python train.py --n_layer=9 --d_mlp=640 --norm_place="pre" --init="orth" --init_std_qkv=0.0309 --init_std_down=0.0 --optimizer="soap_variant" --decay_shape="sqrt" --batch_tokens=32768 --z_loss=0.0001
Each number is 128 + 32 x the weight over its row's rms, rounded and kept within 0 to 255. Layers, rows and columns count from 0. The size above them is the row's rms in percent of the matrix's.

# layer 6 attention output (transposed), 128x160, rms 0.135, rows 13-26,76-90, columns 0-159
size [102 103 105 102  96  94 101 101  96  99  97 103 110  95 102  95 106  99  96 105 100 103  98 104 101  99 110  95 100]
[[144 145 140 177 110 163 102  95 148 115 158 180 128 124 148 101  89 155  93 131 186  77 115  93 126 145 160  86 138 162 148  22  97 145 171  93 100 159 174  92 176  84  61 129 108  50 119 127 122 136 113 123 217 159 105 115 158 118 116 177 130 103 124 193 121  87 160 128 167  81 127 169  83 150 127 148  98 109 107 162 129 140  73 160 140  85 126 139 116  78 138 151 124 119 162 122 101 108 112 129 131  92  96 158 157 170  87 117  81  99 176 145 138 227  96  77 135 154 140 171 181  96 135 133 113  42 132 126  79 134  92 134  93 147 128 141 154 135 131 133 125 131 119  60 120 130 101 106 117 136 136 126 111 113  98 109 110 133 121 145]
 [135 120 122  87 174 146 108 101 109 188 114 206 207  79 146 109 116 120 216  86 151 135 166 167 108 172 116 148  93 106  98 135 111 102 178 166 140 140 114  99 210  92 169 139 171 118 183 165 146  68  83 123 153 116 139 136 146 143 130 161 107 123 140 141 126  98 138 125 223 159 130 109 169 130 187  82 118 122 161 169  99 116 140  92 129 139 149 161 165 110 125 135 146 184 162 152  94 137 138  80 126 133 152 126 155 113 104  92 137  70 175 186 180 144 109 138 103 139  88 102  91 104  66  98  85 106 104  85 158 120  87  96 177 121 156 152 149 117  72 118 129 153 168  90 136 150 100 101 108 146 140 124 127 128  92 120  90 116 117 107]
 [114  96 201 121 102  69 159 137 151 140 105  92  72  93 105 180 146 103 137 146 157 101 111 147 145 138 163 128 184 124 127 119 126 137 181  75 108 123 143 149 130  97 101 162 119 119 112 170 114 132 204 154 158 130  74 124  95 125 120 142 109 133 176 137 127 106 164  80 148 140 156 138  90 107 101 168 156  85 182 105 172  61  87 134 163  81 105 139 129 129 171  92 142 117 115 124 101 178 139  93 110 136 110 111 129 144 138 137 127  86 146 147 118 111 135 158 179 216 104 123 132 125 176 101 169 147 160 160  80 183  69  65  87 138  99 114  90 178 107  50 164 147 163 147 119 185  87 163 100 152 106 105 137 130 168 118 161 131 149  52]
 [ 86 128  77 179 174 103  77 178  90  85  82  88  94 118 110 175  93  79  90  85 155  56 135 111 174  78 133 166  90  96  83 116 107 172 112 155 139 106 140  83  85 135 159 110 108  94  66 122 103 148 102 138 167 111 172  81 141 144 169 119 158 104  91 172 138  76 108 130 137 148 168 176 142  43 160 113 148 114 142 115 112 109 164  76  88 109 193  85 102 139  84  81 154 103 123 176 118 117 122 157 147 133  72 119 106 144 153  76 122  97 122 150 111 129 127 136 144 149  98 124  95 140 187  81  98 149 165 137 127 122 163 107 100  95 188 176 110 141 169 160 120 152 121 121 113 154 118 139 118 151  99 123 115 139 139 107  71 143 167  80]
 [152 106 103 165 127 162 110 112 111  94  83  97 164  92 115 151 159  59 183 167 122  88 124  98  98 142 152  87 155 157 135 185 146 134 132 137  95 141 188 112 176  71 134  63 130 106 121 140  99 133 129 105 182  91 124 153 121 131 106 137 108 111 164  92 115 154 126 121  65 116 111 116 112 145 138  55 136 118  96 146 114 109 135  76 124 110 111 172 171 101  91 128  87 170 101  76 136 118 139 130 110 175 136 157 131 160 125 182 179 140 132 160 148 134 128 147  85  74  95  78 106 132  60 138  98 143 116 164 131 114 119 172 147 122 111 159 129 149 131  73 153 101  67  48 109 227  84 143  80 179  93 170 125 128 183 128 138 177 146 166]
 [143 114 176 178  84 144 125 123 176 116 111 127 169 150 218 199 136 134 128 164 168 115 171 147 152 107 123  86  98 133 149  99 109  97 141 168 183 196  99 158 191 166 126 125  93 115 163  70 119 120 107 121 149 168 107 144 161 127   1 147 160 122 151  73 148 156 126 140  98 151 162  99  82 101 153 174 105  72 117 149 134 119 152 104 168 121 110  84  61  94 134 151 159 168 134 161 183 158 164 108 108  98 108 135 128 158 147  76 111 133 130 156 129 135 128  85 112 130 119 148 130 140 157  83 149 146 121 164 118 133 128 124 112 128 142 140  67 116 168  52 129 137 131 135 120 103 111 131 104 128 165  85 158 107 151 175 201 151 139 174]
 [137 111 101 101 131  84 139 153 146 105 157 201 155 133 172  96 111 128  79 161 132  65  56 124  75 136 119 109  93 135 115 136 119 134 129 130  82 132 171 136 168 152 169 148 136  63 117 125 126 148 148 162 106 171 125 113 189 117  68 146  76 141 150 118 130 147 136 167 128 102  86 153 138 100 166 153 175 116 183 133 161 133 171 114 172 161 105 146 158 182 137 157  93 164 137 164 109 235 120  67 170 154 117 171 107 117 141 139 155 100  70  81 164 168 153 107 164 143 148 137 125 118  47 151 136  96 104 140 123 159 149 212 143  93 182 163 140 134 160 182 104 100 125 125 164 113 131 126 148 107 101 151 106 111  94 148 123  81 161 165]
 [129  81 129 151 118 209 100 176 148 127  85 109  93 105 111 189 123 135 176  90 132 134  80 128 142 136 125 150 123 162 166 117 188 107 163 123 139 162 158 109 107  98  83 136 135 156 207  81 102 133 114 115 134 125 104  35 183 148 168  99 124 105 140 156 105 118 184  97 187  81 127 110 100 119 111 117  68 159 132 132 132 196 186 180 136 133  89  81 136 128  98 165 111  98 134 144 148 106 124 119 162 122 129  55 108 136  73  74 143  90 172 130 120 165  82 100 140 155 112 122 158  98  99 127  92 124  96 161 171  66 137 127 113 138  81 141 113 179 152 104 100 167 133  37 137 124 117 123 179 130 128 153 125 135  76 159 131 145 145 119]
 [100 167 131 126 132 125 137 112 108  76 172 127 145 144 107 156 118 191 142 107  99 163 122 104 182 153 153 139 170  67 151 152 157 156 130  88 102  90 153 109  67 111 153 161 196 181 156 152 104 124 100 142 119 137  98 122 109 115 121  90  94 126 141 111 155 123 111 137 128 118  92 141 139 167 132  80 173 123 122 151  90  97 131 126 132 154 104 120 127 149 105 177 143  90 159 136 153 154 145 161 166 180 144 114 109 128 147 150  72 169 134 136 141 128  99  24 148  96 148 103 129  97  41 147  91 168 111 136  99  57 187 175 152  18 162 123 119  92 178 157  57 117  71 176 147 139 128 122 174 161 143 147 177 148 105 156 153 121 128 124]
 [170 133 126  83 128 130 109 168  98 136  93 182 125 137 143 102  91  65  60  88 142 124 134 101 134 142 138 125 152 114 129 113 132 127 147 143 118 105 107 106 124 128 159 137  61 158 170 131 123 104 145 140 165 102 141 116 156 150 137  75 112 133  93  71 111 100 171 167 210 115 153 143 179 143 149 111 165  45 152 108  94  88 152 148 140  96  86 167 200  83 112 132 143 136 133 176 187 111 117 150 158 230 143 138  95 117 115 178 146  63 154 132 100 141 133 141 133 144 152 118  74 180 103 117 111 137 116  97 183 124 116 130 211 123 111 134 155  84  80 114 155 123 118  84 100 151 168 130 147 132 116 100 107 204 204 137  86 151 126 123]
 [122 173 126 112 179 172  96 127 155 127  72 145 160 160 144 175 102 172 141 115  87  67 104  64 148  82 145 134 164  87 113 132 137 140 134 167 149 137  93 164 113  86  61 151 105 120 199 132 128 135  73 161 164 164 122  65 149 168 145 134 121 119 126  91 106 110 162 187  78 132 117 100 124 156 135  85 131 146 108 126 122 135 203 131 121 166 149 116 107 115 136 127  87 164 118  43 125 118 148 140 122 144 163 164 170  90 154 102 102 114 150  80  80 151 181 104 134  78 155 117 180 137 146  87 108 109 160  69 172  95 141 113  88  91 127 109  98 176 100 156 188 158 144 168  67 166 119  98 150 116 186 148  93 102 109 112 119 120 160  87]
 [154 163 150 128 157 162 137  93 130 125 103 116  96 125 108 113 172 132 146 125 112 168 129 137 199 117  46 106  82 131  99 157 139 156 201  97 114 125 141  45 116 181 173 102  82 133 185 137 153 105 109 166 125 124  65 192 142 102 121 132 139 141 155 180 150 154 131  80  31  96  93 106 129 152 118  98  88 118 116 103 149 120 116  96 114 173 114  97 163 148 130 123 107 143 148  82 129 136  81 145 113 113 160 125 122  75  87 139 157  55 158 124 148 146 138 176 134 180  97 117 146  95 102 112 101 134 129  84 171 144 138 101 146 154 116 152 109 143 105 201 100 195 108 118 105 172 112 163  95  67  85  87  77  85 131  86 154 113 120 112]
 [142 186 100 119 149 121 148 164 195  98 146 212 151 118 131 114 122 112 104  60 194 159 128  93 148  49 129 108 148 129 175 102 149 127  87 111 114  83 106  81 116 119 112 150 127 196  84 126  90 140 162 104 141  55  73  69 131 127 146 150 184 172 158 115 187 180 132 135  97 104 154 114  85 147 115 158 122  86 132  90 113 108 144 180 133 138  72 117 139 129 129 128 124 125 128 111 127 120 128 136 116 153 126 111 171 150 142 101 107 100 105  66 119 152  86  95 121 123  95 122 112 192 129  99 173 149 165 148 119 158 118 104  61 171  87 141  85  68 151 123  84 151 135 129 127 124 107  65 154 187 155 120  89 188 119 161 141 157  84 136]
 [128 173 137  82 113 104 141 128  89  68 130 101  82 146  96  80 208 119 149  97 138 168 169 177 124  69 111 144 159 137 109 164  82 150 160 159 107  61  97 129 127 136 148 146 141 114 143  65 150 101  95 114 147 148 189  89 121 135  98 117 196  82  97 149 157 101 114 159  84 173 170  99  96 115 181 148 162 164 161 163 115  91 158 126  87 194 132 102 111 160 132 130 102 120 124 198 171 135 131 161 135 197 150 112 126 102 121 161 122  94 163 157  83 111 159 129 174 140 132 129 146 152 108 141 163 111 131  84 120 189 176 184 124 129 158 139 111 124 117 147 124 115 129 154 127 111  98 199 135 129 151  94 134 177 155 106  56 133 102  57]
 [101  74 130  92 134 103  95 164 151 142 156 193 180 125 137 122 149  75  85 126 108  78 183 120 132 150 142  65 185 108 112 100  61 121 145 140 118 139 199 182 163 101  73 132  78  95 154 111 165  99 114 152 155 193 146 142 126 122  97 129 117 109  78 109 145  86 138 166 229  96 127 130  65 107 124 141  98 131 138 141 128 145 106  84 122 149  63 168 138 125 160 134 150 120 133 119 146 117 143  68 143 123 122 140 120 137 149 193 101 112 155 169 165 114 179 119 159 108 116 150 157  89 130 130 100 154 141 167 156 124 150 115 193 149 147 116 140  78  81 114 140 144  66  40 110 176 160 148 146 111 118 121 137 160  99 130 177 176 123 115]
 [111 104 128 169 125 136 154 130 109 119 138 140  86 169  80 101 131 127 116 144  62  96 111 148 121 164  86 130 131  80 140 108 221 127 143 175  83 172 120 125 114 120 155 161 155 140 151 148 156 110 113 138  63 107 158 137 163 179 123 109 179 174  88 126  85 154 143 147 171  27 101 118 110 117 127 122 142 146  93 117 113 200 122 103  86 125  80  89 110 143 145  55 181 116 117 140 126 146  78 143 125 101 142 135 111 120 123  81 135  69 108 164 135 169  88 141 187 133  97 151 113  60 117 144 151 149 113 159  95  97 125 155 184 111 119 178 161 131 129 169 160 145 132 168 165 178 145 177 162 184 171 202 134 146 110 124  67 124 139 126]
 [163 210 124 159  94 114 121 113 140 116 159  81 113 173 119 109  88 156  77 175 114  78  92 159 200  74 138  88 137 133 122 171 108 153  90 142 139 111 162 146  83 202 121 129 167 106  68 104 146 197 178 123 114 143 114 125 138 154  92  95 179 129 121 139 165 136 129 143 148 116 170 183 132 148 155 155 129 141  95 106  64 147 155 124 136 123 187 108  42 139 113 126 131  84  88 102 118 124 100 114 129  89 127  92 136 206 152 113 133 154 124 150 105 109 132 119  89 181 146 158 126 126 102 137 119 152 176 103 121  94 101 156 100  84 136 114 186 158 173 163 132  96 154 119 147  94 125 109 107 134 100  66 103  97 166 178 184 107 149  62]
 [102 137 164 135  99 151  76  86 148 129  79 133 168  94 139 129 131 103 110 134 122 107 142 193 103  84 126  73 145 194 126 134 121 199 164 124 121 149 159 132 143 123 121 127  95 136 111  98 154 143 102 102  84 170 117 113 187 128 101 121 137  95  69 132 101 100 134 133 106 141 119  92 100 111 169 157 137 150  66 181 105 177 180  95  78  95 174 118 197 122 127 138 130 127 156 127 158  45 134 131 153 220 132 140  72 152 171 126 127  87 143 106 140 150 144 136 119  72 146 139 102 119 125  96  45 145  97 134 153  74 170 127  90 128 191 116  77 157 129 170 148 137  80 109 130 115 107  67 123 160 119 134 111 146 100 165 165 113  66 181]
 [148 148 100 159 172  96 184 112 179 151 171 193 127 155 133  58 123 149 147 125 112 109 137 167 133 127 179 100 133 110 141 116  94 113 141 120 190 145 141 151 121 180 106 146 105 115 100 103 114 141 135  95 154 137 176  95 112 167 116 144 163 158 145 117  90 135 101 150  78 105  85 139 173 193 160  95 163 133  55 101 140 155  77 174 135 159 111 139 213 179 132 109 119 129  44  58 127 107 130 107 112  71 154 135 137 136 163 144 129 120 175  76 149 100 165 132 102 115 147 168 115 118  36 163 153 159 154 141 149 116  57 126 148 111 124 147 138 115 134 135 149 115 129 124 143  84 100 121 200 198 124 138 121  66 169 123 143 101 104 154]
 [148 157  92 105  92  85  96 149  98 164 169 129 125 117 122 120 143  39 176 186 113 165 121  92 130 172 115  98  94  81 114 135 102 130 134 130 167 142 132 109 149 181  83 163 122  97  81 170 107 170 145 161  96 146 131 133 107 133 126 170 116 108  91 164 113  85 104 115  89  82 111 149 183  89 112 161 149 161 126 111 157 121  59 179 164 148 155 113 134 134 153 151 129 123 134  97 122 190  89 118 141  58 165 136 100 109 155  96  58 138 128 126 134 142  94  83 103 160 133 151 211  80 102 153 144 159 104  90 150 131  73 103 101 172 128  62 179 114 133  77 162 127 122 134 123  28 101 108 189 133 162 106 110 102 114 136 149 105 123 126]
 [123 154  87 113 145  93 157  95 141 122 133 105  84 107 128 168  77 157 156 116 121 137 172 105 134 140 100 220  99  95 109 147  80 202 102  73 154 119 164 137  62  94 113 128  94  87 144 171 128 162 150 172 153 120  80 101 136  91 131 133 143 118  81 156 156 161 109 130 113 147  95 145 118  83 102 104 160 139 135 123  88 129 144 121 112 137 154 118 141 124  97 107 101  77 120 127  73 145 157  84 109 136  85 118 130  51 128  89 144 154 168 186  83 191  91 166 142 123 147 139 139 163 160 122 170 101 121  96 123 138 137 101 136 139  89 154 133 150  42 198 178 163 133 122 157 207 103 132  64 132  90  75 118 162 109 116 179 101 162  86]
 [ 74 120 139 113 126 141 148 107 133 144  93 127 166 109 123 152 116  99 130 167 106 130 189 117 150 139 189 156 196  85 155 155 131  97 105 103 159 113 114 130  77  49 117 133 111 166 192 140 160 113 176 133 133 118 106 144  89 113 177 135  88 153  79  46 129  97 112  92 127 149 122 118  57 171 156  41 110 147 121  79  93 104  90 126 125 132  64 105 120 144 128 161 178 156 134 143 103  58 135 108  79 105  99  81 159  98 104 134 134 173 114 141  90 132 162 123 113 130 171  89 157 143 160  94  84 149 160  89 139 101 167 108 162 131  77  68 110 155  65  84 152 143 106 167 135 155 150 138 123 103 124 100 186 136  88 152 114 133 137  71]
 [144 131 167 109 188  97 129  85 119 142 102  91 158 165 162 152 150 141 102 168 126 184 185  83 136 186 144 128 114 111  66 144 102 124  88  86 126  85  78  84 141  99 158 143 131 116 118  98 114 161  86 129 164 170  99 172  67  95 142  38 153 127 156 113 137 103  76 125 109 170 163 144 101 163 100 129 164  97 105 167 150  92  88 154 105 121 149 122 131 107 138 134 122 134 173  81 166 130 210  58  96 190  91 159 148 159 146 151 127 159  84 164 148 143 144 157 183  60 137 145 138 123 177 182 141 146 156 111 102 190 152 153  72 129 154  91 150 115 122 144  99 126 133 191 103 125 125  90  89 137 106 141 121 130 131 139 186 134 135 116]
 [123 155 142 191 164 144 128 107 126 140  97 115  96 144 161 102 110 135 113 150 144 138 112 144 102 135  91 141 118 154  68  65 172 114 130 169 169 172 147 142 181 123 122  85  78  70  96  52 116 122  53  66 130 107 154 126 162 156  95 161 162 166  58 160 133 140 142 135  89 139 161 125 114 120 102 209 110  83 102 144 102 146 132 173 132  95 164  94 119 142 129  51 135  76 120 102 127 146 128 157  76 157  93 180 121 150 101 112 162 171 159 159 114 103 104 146 103 109 115 193 160 112 167 145 116  54  84 154 149 178  69 144 116 166 171 160 125 161 137 120 155 161 121 159 134 136  82 148 113 146  45 147 135 156 138 144 117 150 121 145]
 [ 50 165 105 184 134 121 201 100 139 133 105 108 111 141 124 158 144 114 138 120 124 155 125  90  62  82 128 153 111 128 138 144 122 120  70  89 171 101 102 161 109  89 135 118 152  96 124 129 148 199 123 123  89  91 145 144 105 151 143 142 172 101 182 173 165 145 142 110  77 117  76 131 130 128  69 174 102 177 104 119 125  74 118 161 159 169  95 119 159 122 181 104  51 122  97  95 105  95 127 133  81 150 184 166 131  69 101 137 107  96  76  80 156 158 146 117 124  76 112  98  92 139 158 156 157 157 138 146  68 180 133  97  86  84 141 107  95 186 155 158  95 153 159 138 132 210  97 155 140 150 155 152 111 100 130 106 174 120 125 124]
 [112 133 111 166  54 134 143  98 140 114 163  47 143 161 176 136 179 161 131 149 129 153 110 135 122 164 101 116 147 152 104 156 212 118 133 126 173 192 154 111 123 180 182  93 143 153 126 155  89 131  85  87  91  94 165 154 134  97 164 195 128 171 100 159 163 133  95 139 222 110 139  91 113 140 136 128 118 150 130 115 162 116 100  90 174 107 139 121 158 161  98 165 204 158 112 143 130 193 130 158 137 151 131 104  65 145 144  44 190 104 136 184 115 121  72 100 105 136 110 117 134 132  72 174 144 110 110 132 124 104 121  62 136 142 143 154 147 145 104 120  94 130  96 134 151 155 149 127 111 114 108  53 143 131 110  92  99 138 127 159]
 [ 76 112 116 132 126 115 148 109 151 111 129 103 139 148 124  89 119 155 138  79 110  86 145 154 148  95 136 133 195 105 179 116  75 124  52 113 114 112 158 185 113 103 107 137 135 135  84  80 127 172 119  77 121  58 137  67 134 153 128 187 160 123  91  80 161 115 169 159 106 121 169 126  83 122 125 166 152 112 143  95  92 194 144 109  91 140  74 116  73 153 125 133 157 102 152 188 171  94 149  82 147 152  98 115 100 103 136 121  93 138 126 129 142 166 121 126 156 129 192 163 151 166 146 164  99 106 205 120 101 128 110 108 122  71 136 144  82 175 140  78 123 103 113 162 194 120 166 162 167 178 178 173 174 141 103 158  82 149  88 144]
 [110 100 119 153  89 111  99 135  87 185 141  34 128 111 123  98 153 107 113 165 101  78 129 126 139 109 134 188 146 102  85 134 114  76 123 115 109 169 193 123 103 144 149 119 136 151 161 151 166 178 135 163  74 178 156 205  98 140 138 159  63 138 132 163  79 101 160 111 192 124 125 150 157  98 146 148 157 155 153 133 142 131 133 102 177 103 202 128 128  46 106 114 161 129 122 163  99 155 127 146  95  98 129 114 125 100 107  99 186 159  91 159 155  85 137 182 135 194 144 134 148 116 178 165  88 145  99 122 153 106 126 113 138 100 124 120 138 158 108 132 148  93 171 110 170 134 172 199 151  94 130 113 140 119 171 123 182  63 135  78]
 [115  91  87 177 147 162 156 120 148 141 131 123 158 111 166 169 128 138 118 169 139 130 142 126 103 177  77  89 195  89 123 129 184 148  78 106 159 234  85 118 131 174 125  62 137 131 113 137 108 140  71 157  95 144  96 158 128 161 152 104 138 153 111  93 159 107 174 151  79 117  96 115  89 124 123 118 137  77  87  90 141 189 103 163 118  60 132 106 174 160 181 110 112 138 110 152 182 143  92 120 126 132  93 155 102  82  73  78 111 163  83 129 162 195 104 133 199 138 123 144 103  81 152 154  95 141 103 110 129 158 100 116 127 113 172 128 117 146  49 166  90 168 111 104 139 131 113 115  90 131 108 115 129  87 132 100 140 121 146 189]]
# layer 6 attention value, 64x160, rms 0.139, rows 13-26, columns 0-159
size [ 98 100 102 101  99 101 107 104  93  95  99 105 108 101]
[[159 103 106 102 126 168 211 144 105 112 138 130 152 141 136 123 121 171 136 137  79  80 136  84 124 109 145 158  80 104 175  79 141 117 153 132 101 119  93 137 100 121 140 118 123 164 135 166 124 114 116  54 132  73 102 147 144 143 113 127  74 177 171 105  90 147  62 100 145  75  93 188 104 145 112 123 127 165 142 100 106 134  21 145 109 159 126 136 128  49 166  99 143 108  80 114 109  96 131 129 156  74  99 115 107 105  75 103 111  98  73 151 196 133  95  84 118 130 173 136 152 145 134 107 126 151 140 124 170 118 166 101 153 182  77 153 162  88 109 122 119 170  81 135 158 167  39 148 123 153 102  90 122 137  90 104 107 148 133  77]
 [ 81 115 100 139 100 133 108 132 125 104 132 135 127 122 117 159 127 152 115 105 153 200 155 141 135 153  78 131 126 103 135 151 161 108  73  74 187 135 123 110  99 116 125 150  95  76 148 102 163 140 134  94 146 144 150 108 108 136 173 151 116 150 162 106 123 151  91  86 171 129 117 146 171 173 173 106 171 207 126 152 162 163 113  93 192 144 176  69  30 128 121  86 127 130  77 128 106 113  95 151 137 174 109 110 119 169 120  61 169  60  86 131  86 123 182  78 106  96 141 166 186  93  87 152 159 122  99 106 150  85  91 194 156 147 122 142 119 142 106 132 145 117 137 177 167 113 124  92 115 136 120  71  85 143 143 133 120  81 199 105]
 [ 68  65 140 100  98  94 105 124 102 134 101 111  98 182 177 134 131 161 152 118 105  71 152 112 155  71 138 131  80 152 160 101 165 157  96 156 153 109 148 142 103 134  17  87 156 125 133 124 126 147 145 142  94 122  72 166 177 132  86 137 172 101  93 149  60 153  87 130 110 125 174 183 142 115 120 146 144 133 102 139 143 136 145 136 107 110 151 145 178 122 174  69 136 128 175 104 146  71 138 112 121 113 114 115 126 118 171 129  89 139 143 157 156 110  86  89 131 121 109 116 147 145 188 182 165 169 193 130  86 164  40 112 122  83 162 164  82 126 108 159 126 148 147 135 117  84 170 167  81  99 115  52 108  86 149 129 130 123 120 133]
 [103 155 135 127 189 126 139  77 111 110 162 122 123 148 117 152  97 153 152  71 160 181 141  79  54 163  69 104 158  64 120 135 152 151 120 118 153 160 101 104 119 113 132 152 105 117 121 149 128  70 148 113 141 124 160 135 102 110 117 166 121  76 130 179  76 148 132 162 132 132 177 133  77 127 150 130 144 100 132 179 145  97 105 142 216 166 137 146 173 148 125 114 106 172 114  46 149 114 148 164 115 114 153 179 153 128 130  76 145  83 135 177 121 108 141  97 150 125 143 122 150  75 184 223 149 139  70 108 131 115 114 190  80 102 172 101 122 171 142 147  84 143 144 161 198 154 107 110 174  95 187 129 129 110  96 132 158 170 144 128]
 [147 154 169 140 142  97 172 152 140 155 118 112 145 115 110 142 166 114 147 128 193 207 163 153 154 155  72 114  95 103 187 172 136 151 155  86 110 164 136  99 133 127 174 169  93 102 197  78 122  75 123 129 185 138 115 143 152 165  95 157  90 196 134 115 155 160 141 140 143 112  97 150 162 142  80 166 118  78 140 122  38 139 119 109 127 147 148 147 113 148 144 194  86 160 159 139 131 167 105  99 162 134 157 146 175 152 132 149  74  91 135 125 101 135 125  95 138 151 107 152 135 152 112 150 121  48 163 118 162 100 101 161 174 124 112 128 117 179 117 111  92 147  87 117 174 110 146  97 128 130 230 105  87  58 155 118  97 128 165 142]
 [ 74 143 135 122 158 175 115 132 111 114 103 101 162 114 159 120  59 136  94 102 190  73 118  70 127  98 155 103 142  94 124 141 103 157 124 156 133  83  72 189 171  90 129 130 121 121 120  53 127 144 170 160  94 187  83 148 124 163 122 127 128 121 137 139 120 152 166 150 116 126 109 143 113 115 113 119 100  91 149 126 138 133 155 155 142 124 123  93 142 120 181 142 142 130 123 156 144 203 133  88 128 139 118 136 138  37 114  93  67 128 133 105 176 154 109  92 158 170 206 162 121 144 134 106 127 120 182 161 164 169 137  62 125 127  68 110 123 121  78 158 193 166 178  63  99 153 106 154  88  82 186 132 165 116 186 145 144  83 146 150]
 [ 89 157 141 169 156  84 149 126 150 127 116 132 141 139  82 115 175 106 155 160 106 144 147 167 131 114 206 113 119  55 113 166 162 156 100  73  62  73  74 118 133  86  60 122 159 127 143 112 183 138 157 146 137  79 119 102 144 123 159  95  85 152 112 169 198 154 159  99 105 147 120 113 112 181  87 115 143  76 138 133  98 127 182 128 109 153 119 176 108 100 100 103 165  98 113 206 100 106 131 171 145 140 176 102 100  88 103 166 192 146 135 108 110 162 140 140 105 134 170 155  98 115 148  84 141 155 120 115 160  93 193  99 163 140 157 106 163  57 112  87 120 168 140 128 133 196 108 135 121  60 121 149 151 106  98 115 105  96 123 108]
 [ 91 139 103 187 158 143 133 143 140 157 119 120 161 126 124 132  78  97 131 133 126 131  98 142 114  82  87 126 122 110 122 104  83 124 132  68 155 157 185 164 116 153 123 162 113  68  71 112 119 221 107 102 153 130  73 145  69 101  79 122 141 126 176 127 154 134  97 118 136 171 129 135 101 123  82 167  56 116  63  95 126 201 152 121 158 138 143  98 168  68 135  92 111 110 167 119 133 138 153 131 129  89 124  54 159 104 162  84 150 129  91  71 161 141  71  84 128 109 109 119 115 140 109 125  90 128 135 148 158 183 161 192 107 160 129 110 172 151 135 134 149  85 148 169 124 100 177  87  78 106 173 140 121 178 118  87 138 133  55  98]
 [126 101 100 137 164 123 184 142 149  97 196 135 111  92 134 198 154 101 106 131 144  81 126 169  91  83 121  87 145 161  23 171 106 139 197  91 153 150  98 133 119 138 154 158  91 114  99  91 108 125 162 152 150 130 119 133  99 172  79 209 178 150 141 136 117  49 102 118 128 145 111 140  61 117 135 102 135 126 141 153 138 198 134 105 140 211 148 150 165  71  92 167 112 120  90 101 148 145  82 113 140 166 106 126 144 123 196 152 124 133  97 135 200 128 144 143 102 121 111  96 148 152 149 157 184 112 133 149 111 116 129 144  93 107 108 174  98 120  89 124 133 132  51 172 126 104 165 114 151 182 135 103 143 173 111 130 115 106 129 120]
 [199 168 128 169 167 148 113  97 120 125 116 127 200 151  62  86 152 142 177 160 118 184 122 131  42 157  71 105 175 100  53 139 126 110 144 161 133 121  63 148 123 155 151  96 152 105 129 167  84 152 150 110 143 117 147 140 138  94  92 203 117 120 146  79 145 166 165 119 119 144 116 124 155 112 108 164 167 141 114 177 111 139 134  83 166 101 139 135 182 127 215  79 106 111 109 133  98 161 126 108 103  94 166 122 157 147 153 104 177  93 115 118 102  84 129 153 123 124 160 103 151 102 132 108 129 115 110 113 128 171  71 142 158  68 153 181 114 154 107 156 149 145 186 201  97 146  93 137 129 144  88  64 117 127 136 149 144 103 102 158]
 [122 130 168 127 145 136 149  98  97  77 187 143  65  72  93 148 194 102 125 138 127 105 123 131 158 146 151  82  90 144 136 106 146 120 137 169 126  83  93 117 120 107 124 137  98 133 122  89 127 168 145  96 146 160 174  66  86 108  96 129 139 134  76  97  86 133  94 100 161 111 155 162  98  90  98 158 152 136 162 126 122 181 146 202  95 131 108 137 114 152 164 139 176 174 163 116 166 131 118 104 184 133 110  87 126 129 164 135  75  99  56 157 144 149 154 118 122 177 169 115 182 143 127  82  72 112 151 142 157  66 169 149 157 129 129  86 164 145  94 136 166 161  99 135 134 150  48 151 115 182 116 103 120 101 138 138  88 175 121  27]
 [161 153 134 123 102 150 194 123 148 122 135 103 103 145 117 109 181 128 104 123  84 112 126 118 120  52 109  88 137  60 148 129 130 114  81 136 161  83 151 127 112 124  93 111 131 148 141 131 133 141  89  79  90 183 144 109 123 130 158 156 115 122 118 113 161 133  62 131 146 172  62 122 112 116 146  64 137 168 106 160 112 135 145  99  82  92  68 171 181  90 131 105 172  79 192  85 157  80 156 108 100 165  73 128 151 105 192 127 106 128 145 140 110  75 153 165 137 124 190 151  75 138 130 178 121 130 117 140  77 157 149 123  93  97 147 178  58 107 106 157 123 119 135 100 187 186 156 135 156 147 157 156 172 139  92  97  70 171  80 129]
 [ 92 172 160 118 127  78 114 141 102 108  82 142 175 146 122  92 204 106 119 219 178  73  72  75  50 152 109 157  97 109 109 150 144 119 108 192 123 106  87 175  99 142 104  72 159 181  89  70 129 143 126 139 156 163 107 108 144 162 159  82 130 156 172 195  83 107 122 111 199 103  79 152  97 131 128 148 118 142 142 140 121 120 102 137 121 109 141 139 153 158  99 143  76 136 153 117  97 149  80 110 196 127 115 167 124 138 152 134 102 145  92 147 160 161 140 163  70 105  83 144 185 138 106 139  98 146 186 139 185 124 187 108 138 134  95 170 167 140 113 117 131 149 171  71  95 128 106 130 125 127 130 165 111 131 143 119 102 133 142 102]
 [105 110 115 149 171 145 171 108 158 103  99  90 137 147  93 132 136 114 134 122 150 102 207 109 128 107 121  70 127 128 113  61 109 157 157 111 158 112 132 143 117 149 150 127  99 136 100 171 135 152 118 131 139 197 177 137 118 150 110 147 134  78 120 187  87 108 156 145 134 146 117  88  60 143 109  70 167 121 133 179 117 126 177 140 140 112  80 146 110  91 164 160 128 143 130 116 113 145 111  76 149 118 116 188 131  91 136 127  61  99 106 138 120  75 129 139 111 178 155  81 107  77 178 146 127  98 110 134 123 133 141 143 107  95 175 173 167  84  56 103 212 148 171 124 120 156  82 182 205 149 153 115 208  81 118  68  87 113 127  99]]